Each number is 128 + 24 x the weight over its row's rms, rounded and kept within 0 to 255. Layers, rows and columns count from 0. Numbers have three digits each. The size before them is the row's rms in percent of the matrix's.

# layer 8 MLP up, 320x128, rms 0.106, rows 99-115, columns 0-127
108:135098096113116106119116122150147084141128123146089126131155098165106132149162189109156064127142122118164130138105095173120133117137129110135111110129113130120144134143133140181114086079086098135137153159109175131118135133117144134078136130155089144162109152128086148159177148144135145109126159155131137162111152142117171111119115144139121133144112139122149167118140153159118143129066
106:099111116144194125126145146130100133166150140124140111154162148120098118162158129182134149172144153110168123076119110131128145146170085169158132136146138126119135148130154142181168119108117111103107141092155165121104135124090144138087123096123159141141145098111145156110123125084092139121114121128142109153082087103149160167142131119112140128170137132131143123102105124114116102162103
109:131118136156137145116162135163104154098124145134085113134115146143149137163142143160123112126133096107100095119115133088142163118162147149090158157131101128116115081134086134186146128150120133122081087132150141128160135132131112127151124096159130141137114123166148078183166117126123118102118139180128083155100074177135134144138136144137087114106118094132094137166129149150101143125110
094:176137130107122118102137158114113128130120153142131146100129136100171171133062161084145108132130153129075163127152121094133131108119121141122117128124149120155104161170154100142125134117119169099118121132134126115159146158131105136099134126160123134113132162124121112144164138091124158159130133131135155124118214144142115158131082134132151101107121082113109113156108108131060154082143
096:155105170128122157114165154156124165127102134112149150107143112163127176161127090116120130124148155157130140145129160078116113158164106164089114143118133097172112171133174094153141089119124129119136084088170108121092120116151130122131118097145137099132150137126108109155127177116086134129092133127113104147088128137101153118131182146144105144128093110115157075109130128131137122126101
110:148091155121130127114114103136143157146178123145103130142146075190133150124117123105134107123150139103105145157136103173174110141114116158114174095081109143163122128120161092123149099120079102110139084106144124129138078096132132123125184139115114135120177163134108158162122121144154131091152083114105108136131107157139158142132108120159132112124132131097141120167139160145127143096132
099:155115131108116089142131122117125096078176147127140144107135136122157151137160126152139140100101150130153158133083125105130129148103076138110096158119124077144134125099144117160125138106113147152145140142131117139120083130134172136162110148195096124127121129162146105106106087130107169139123169123167159087125180164118102121148150157131129085081128126144112169125085132133111117115117
096:081147096138117107124109129163128149131115130107093144182117143141161112133124125102135084148161154139120153092146143163144074145137113158154191143102161118161089126147114124127164145149143146179167143065083103124162126151139132086117141109133140111132141157142172124120098122083116137130113131145125133118134123141159126147113114117165095099100079131093129147147138114155130141140121
100:127121111154082120131139107088172089132154124145118103104129115100127135139138131128098132095165113166101168155102100122133148129082101099077108134125165125102150127139123115152143121117114122095130133093101089150128183115108108159146103141133128107159157116145126110154128148127098133118163174165153155146119085090139115140148073133125186150151142104115150130144164111096143159132105
105:118156120127110100153154118092124128086110120105137130130172097125128109154113141139114119116141143127042098169155074121175125160134135165138118124115115126146091144133154113121129135090126097145154122151142153116139126128120149097104132153134166141145138127152081117128110161151133130094129105149153094114092095156126130189102127127122110093094177133120183102130182131133128153148127
093:114130152130113138106111123088109138147135152143122082169134158137098117160130098137130139124126093160103090059134128149134134113153090122105150160142154108116107179119164115130115068125128130131102140107150121132105165150151145141105126115137088133116117138152129141161117150139118175094165073117133057094134143138145145179154104145106143141120132133091144129134121151176141130144163
087:154141121156117129132127099099121128124117108173139113124152157122127136108116164171150100182155149157138109130165143093094131120116153101181116150160154087130089126139125124121142141141103132104209128163136111138108095120108138113141124138139126100097155137124079145142214120139154149134121130164117114110118126167066102101118135140107115105121130142113171108115147139133114132130149
101:133109134061120127112082118162117167153147114154141151104117124149141123150073110130137128158128108109084126104143110090160143143121106111181096135118103139080099148144165123128132116149129130129101171154150112130085116130127110164175127155165137164118129150094132153064123152133121104140136115110100121152125151136149148140125195109108098118126135142156136089115104134140092121152113
095:144135104154092154087191103129116120097111111133134141124122129153161139143111121092135148140152096136120165120113220130142134055168088166134126158118160109156092094107162127143143128155132133154131158093164123132136128102139121103134162118117124155141101127094153151078144139121138141140156143126169138151115101118103085149128104134144121119127165123132100124087128119115144125110136
087:127175152112106152148157157132111108120104148112096164144154149131117149111094158148134132132132126123122116134127117148104131094122116093149139121134154180123159151107092169081148153109179097151108123167053144127121147127114129098139170154112109157167127166107173147092133121132132137114135147136144131113186100121110101091119123082140127154107145132131169162133120107147122096128156
099:120112110125148137133122116160138132095098103155145148157115152189138151160122111180131130177126141120133108117129128145154114162115133157137166115137120102117111157136136131114129156127146113145125152112161107127136103088129136153109164120116095209109129105144143178142113136086101137131202114108157108099115079165136121148105122153150114106117128108110113147126163141157192144144125
096:121162179113124120112120146109192121141154141098177135069147107124090136100123067132111149154114155144169129158106134134120117127104154085143150145181109127105122063108123102142157117132120098144140139109087090134135157094151156150143099143130140134128146123137116138133111079124105106154127139126143142118114095086123146094185170117129136122159142136113112153131145129112116125107143
# layer 8 MLP down (transposed), 320x128, rms 0.101, rows 99-115, columns 0-127
103:174105105121143133160166133115086116148154141131141097121142157140139154124129117115113087087133173123135121153142093092139102098064110136110137111109104188111158135109131124172153098092139118181101120143107137125125128093184133106143156124152142111143172140121145095162151126125133179118138133145148136158146099141175133141146096098109170104089147149115125135125136119114111140136155
106:152096146136123094162153110086148098118135135121119118089180127120098121131106111159133122063143113161118137141113100159122134161110092172146151115172124213109148129098169117128148144137159133128103132140150112116118132166142160148121122110097131098118105151134130097106146128164156143128107163136142143132183137093145117139108108170100147104131145120091135084136164107128136139113114
104:097125170148144149124145106129126145152133162131121117114111164173137156092117129142105111140118135127112126131083134085158154164122162116110159158111108181104148128105138146139161105129131141187083139137101085141145152171134149097103146141114147104090090129134123124145117151121145078111113105150179120138109154119154118142155135168132100081142123125145140142097133108165141065145138
090:087121158135102144127170100161108122112104142140119149133118128097137150122134121162144130105116134153096099129149112092128105131093140147168106156160076145144140119135092092157162158158107127099170108153139143128095116163116089132151133087124111156126127107128150140147162156141171129134155146107111129141104126097129103101097086129130114118131081154116113181121119143207128122087111
096:168119133141123116081156168156096140116102126123171117075143112165073137133115100113120145115138168136120147121131115099120132103135168166139122127166123073131093140161138103129152108100127185104143079123157120145113103145136123151153119095173112099127160126102119115160140158169119166128124146138127093156119145114125148150122133169157130111153073159100139121102124141111123111099130
109:181129141150129129143136148127106166138132132149152124123068101105131171120073119163130098157136112153099151168118136141118133112089125127077158135136165131149139124171127107163127126113111124121069117132102112163143133155141099125148162167146150137106127088144162117121135174123122116169096151137085113165136116108159134100158123115141123099107149126117162173104096099145110119164117
104:101089096117161128117140125125137146096125123118143139141104185122134163114127121113109150162116158100162172100148121101121131137094122137120076126150134142141131078176160090141147098159114065133142118128125099114120119107123125109119095098141186193112143101141148120135139134122120124114156160100159152132103105151102076146086154163145116145112127124144140150146168131142118097103139
097:156122124131120102156106115139114125140126171108126156144105123114126144122126109154075077173141167139153127107116127148123159123130116115132126108115072153126124169142122095112164177096155128138138169120082164120103129149113146108155151116131097135110162107164166114177101097094184145149135130117177084117090124132126123127158127140103152107100148132100114160130116134134121159174147
098:132118124090144119107163121114170120143167150183163165130106136126104123106097148126140125161120103133106129104121132139131118130152131118163113125145142143135159151111104134147156157150133127121171106136144149124075128159076111186118147119106142141093120135135122148061158091125091172097136152122117105095143110135097101115148162113186117134171141080114105145117137141111151153144159
105:159130112126151116100121143100127140139124103119139123137118126111151119104133131103138191174155128085125125133126125136073131090087128088160123086103116052151130119149111120131129082145169098122092152107131129095128131112156097129119124122105103114112123158115102124104121093134150107101124141085094179136159082121109131149144122170125152119084103141131126152162130097131160150089105
089:101101104120131151117140112175141129141116165136122175099111159121130148111109126157162094130079152135107110110161113151136118132079142154127093108130110134144136107099142113141124189115128144134138126142115137117100096122114107109106162099102145157115159079122139110143146109137165130166168116126134142111118100168167071107059154120108131112090114121155133184142139098141111105108145
087:108104160121147137132153164142115112165136103104149111131121112111123164167154104130075152110103153088120141117124091154097154134099116104107148102093112168132140143123141145127118122112166118133109166137119165129144125116145164116135111133103131081152119091132153140143098125130133127096127129088157123125071124141218134109140154143098169095126110097132072159114099114125138118152102
098:140154161116149146119114097134161154155129125156130146135168133132117106102139129152128108117127106097113104110101109125092154134108098166129160099158141248111162114140103088141147191141150102161126145140112130130115137156117152108136137125085181125169108091111168132123133122113132134118145141126132105139151114145167113094093119094123140121107114137118137144144160118152146134117146
096:147108129110098133102156128134114148144130112132112111129100141100092156125131128118162137100122150135130165133074148103094126121089136178084119129119138157132133125066159134135084116123121125116114120108151097144134114127129163103099118090089168116133115136094128070107126189149163090157149136102135146128188121145174119135143118140141116094125104142092140133113114091114124100093173
091:118133084110115086162106142108124105117136121112111115148145153145159116117126107122163075146125105126116083142177106166145141130120108104139139121119146172117160135107155187125084099135127095141093152135091123152151123107132160121129133122075134111146117136171095164102137124129118136128142118110069103136148137109180136169151124120123120155109139108118125094138118125063153183125113
101:115135106144126136064144140152119125164118128112073161143153144155146157113133115141080123161127109123120090088119131126106120119047127106138146117133115225126138134130084106163153138130150148112106135138131126128147139135122141162126083123105111143093078122126134144103137126158130106160143137110110133113128106111089123099125139128126098118133088136144098189121105100164119108130126
098:103091121108172128133147073147119131142158164141134129136165155063122107153135157184127151129138125133094130133136145125111164153160117139143156127135104158119125121119167121157136158163130161120128106146129115141129152113097098138109169139103142146116114093174133104154144119144117162141087154139166149136129126144187116099077152142091114150155105105124109161166109113152138091161128
# layer 8 MLP gate, 320x128, rms 0.113, rows 100-116, columns 0-127
114:145121162122121135127165141120117119121151138114142120148131106167131136134133089094096126180138115129103110097088099138170130171140116165102145156145157114143119136091143114096132122151160133146118102130164114095138119119123143124104172141129092145148148182129123136142104212143094172087167137146143119125084118125116149136170115134101118122168097107102134102134153102125177096124114
119:117151144130124118121119156185084183131133131117110123150115173099115148125147149160155135135133138107156128146087101098123151140150139130149137130098116118139149125121128158118109119181137118117113047119138134131161121149095152164131130114150091089104129085144115078148133117117089150089107143145153079124117104154112116112136147137121137095106087096098116110077118135176108139137099
081:154097161137112140141136109122145097141130141127115143106134085112121130112149055133137146092121108134103123145090129085110135141119151145129076167144095132174133118131134118137135131125145133121130078163103140188086086099132100125161161105116133158123151111121148132147173123183121139147136136127095133160104107176095137140134154113151111132103082166112154126102159106161125091132119
083:162157156148110132101115151140079129151151131118124107123133111149122143153090158105135112138142144109128137116112102108149108155114176122127088138068073102112109102134135120095168124128101123113149125133143136096136103149144136144174104083178103137109148137053109114102188135142102137113110105152144112129108112108118151149120121174153105109144118149137135123110120159152103146091171
123:098095164150116106120141103137130090080095108141155157096105128129104126123108113125138163114088145170107164130086132119119166134118119109117146152124125122133113108175110151156130103107129184115130146115153142119073126162131135121157181134137096098113145151123144140208093153136126081148111124129124171129117165106125124117144130145151105130094110153167130082148113135152132092123124
096:124089133130109134130157125124182162077108127130133129118120098108119140166136107134120107101152150158092156145105157116171163155130140165091110170141112143144135092123109164178173086174149188127076136143176130133111099142151136143147132121155112152125125131112149162157131122153112152103135166117116145154117156144106104114130154152096124150135125134134164157137137123130102091147100
105:090129126128111134132161137157127137116128146127154110115117102166129113136133105118098093100134070134125150155132143087144149120150148138133092151143155112137120112120128114128141102167149131150140113074139126149087121140094151111132127111144071108101127142110152149113194203096068141121129122165146119172100111144136144081105143141128121139083114145126116100098151149164170106135132
100:137162131150137131103137164120123144104147108137094089133156135123132145118127106170104131159103100139107176106080138122158130117156133165112152173135171123106130091122091154117150162152178112130118090094128118150140162129119098125136124116130068140108132075114116115137156128130107123074137163098154102140089088142098120078124090156130133130118142118153114145103165118126115123114172
107:123098133109159161141119129164112130153103111148162150147123147144080146125110141108098085108139147167163119117133157110111106119146130102100093135122142162101106124079146154144167122149092133116160130109113162100098165130137072140146103107137099119111185131134128127164186138111129113101114121163114110179131171169149150102120119126131114129165097140143125148101126145134119159115175
077:115133097152162098125123067153111095115146117133136147143108122083130131145115149146135138150084170119135136131125088133082176104109091158128136146162141131109147097109127149115135133084152143116111113116088146102093097122099125112117165133101135117118116147121121139142090110132156167184117100200113121136151147151149082119149145131149118108080134114117138156139171103161111105143142
093:176135131114119146131140134094113109121160086152114086119134145140152138121092122135163091105102126114116143092116087096135133125140131124117133111121109137155097145122133156075091122161116104155162136123086140185125095080135136132100113099144108124125143100161053142124148110109106121148116099151114111134184124102147111130145140093099146128099114147171144103109125122159187146133153
081:126171138078104127117108116158144141148169106136115110103154166119136134141125118169130136155121129098108143125113122112110184140123165099133116093082104123096111155152168128142125155131122094148152153148140107118096076101092138162146116144140143143119142184137106151085118141101134186153119099113099117142145161106173188171121133102134156122153142114128090117142139129123128132120159
094:171138167082136125170136141131137124170104083130089145104124147128162139104151123146131139136133138098127110130091116139118139106150113116144123137116153099118112147149111119114116172133108142117151141134161124138117098165111108154106163177115116105103090148122081137114110119116164132121122127106141092103062140142066160104139189130086154091146120136153140115068112133123108103120150
081:134130164155131160091170127111076136119126126080134198126123068155121144129114154119092125152120165108181147118105138095102128145145140135132149150084131092140083123147115097121147136111132121130133060125124122105111131145139099116143166129146124138139138148108152151125135133171106110140111163156136126132104119160118094131116188165166135124127106104131123150118122117144088092095152
094:125147131139149151152109129196103116122114098109099130129100134150151093164099149159110103154134129117173157091149109090114125137126107125116150096065120123092156175130077142179137088091133173089119132121108098119136143132139095150152124120174119142132114125097118138109118137147115141144161102118074116105135141112143103153117140166134113118072109118119133142151135138121128082141138
092:174103092086128121127112166140118145146134189150139138124174113111117145060144149116084125152156124130129118111131117114114123151111142087104131086169108143115114097118126149119125144127136130102175139121140080094122169158132150140125083136133112129107126125091140090125126091135149119135140139086142123147098138124099128092150181147101126106166157119123114136135142147073086163107149
109:147119111171119138115102133164124114152158166127170163101109140075126105113107116164081110113151097166123182120153154093127068153164104141145110123098132132130114124125132139133156097134156164100090137121144152122106125167140146128123157111168131146135118118117143118161149083126104088167128125123137167157100127118126118116117150179097120148118105168128148132075128131111096108132110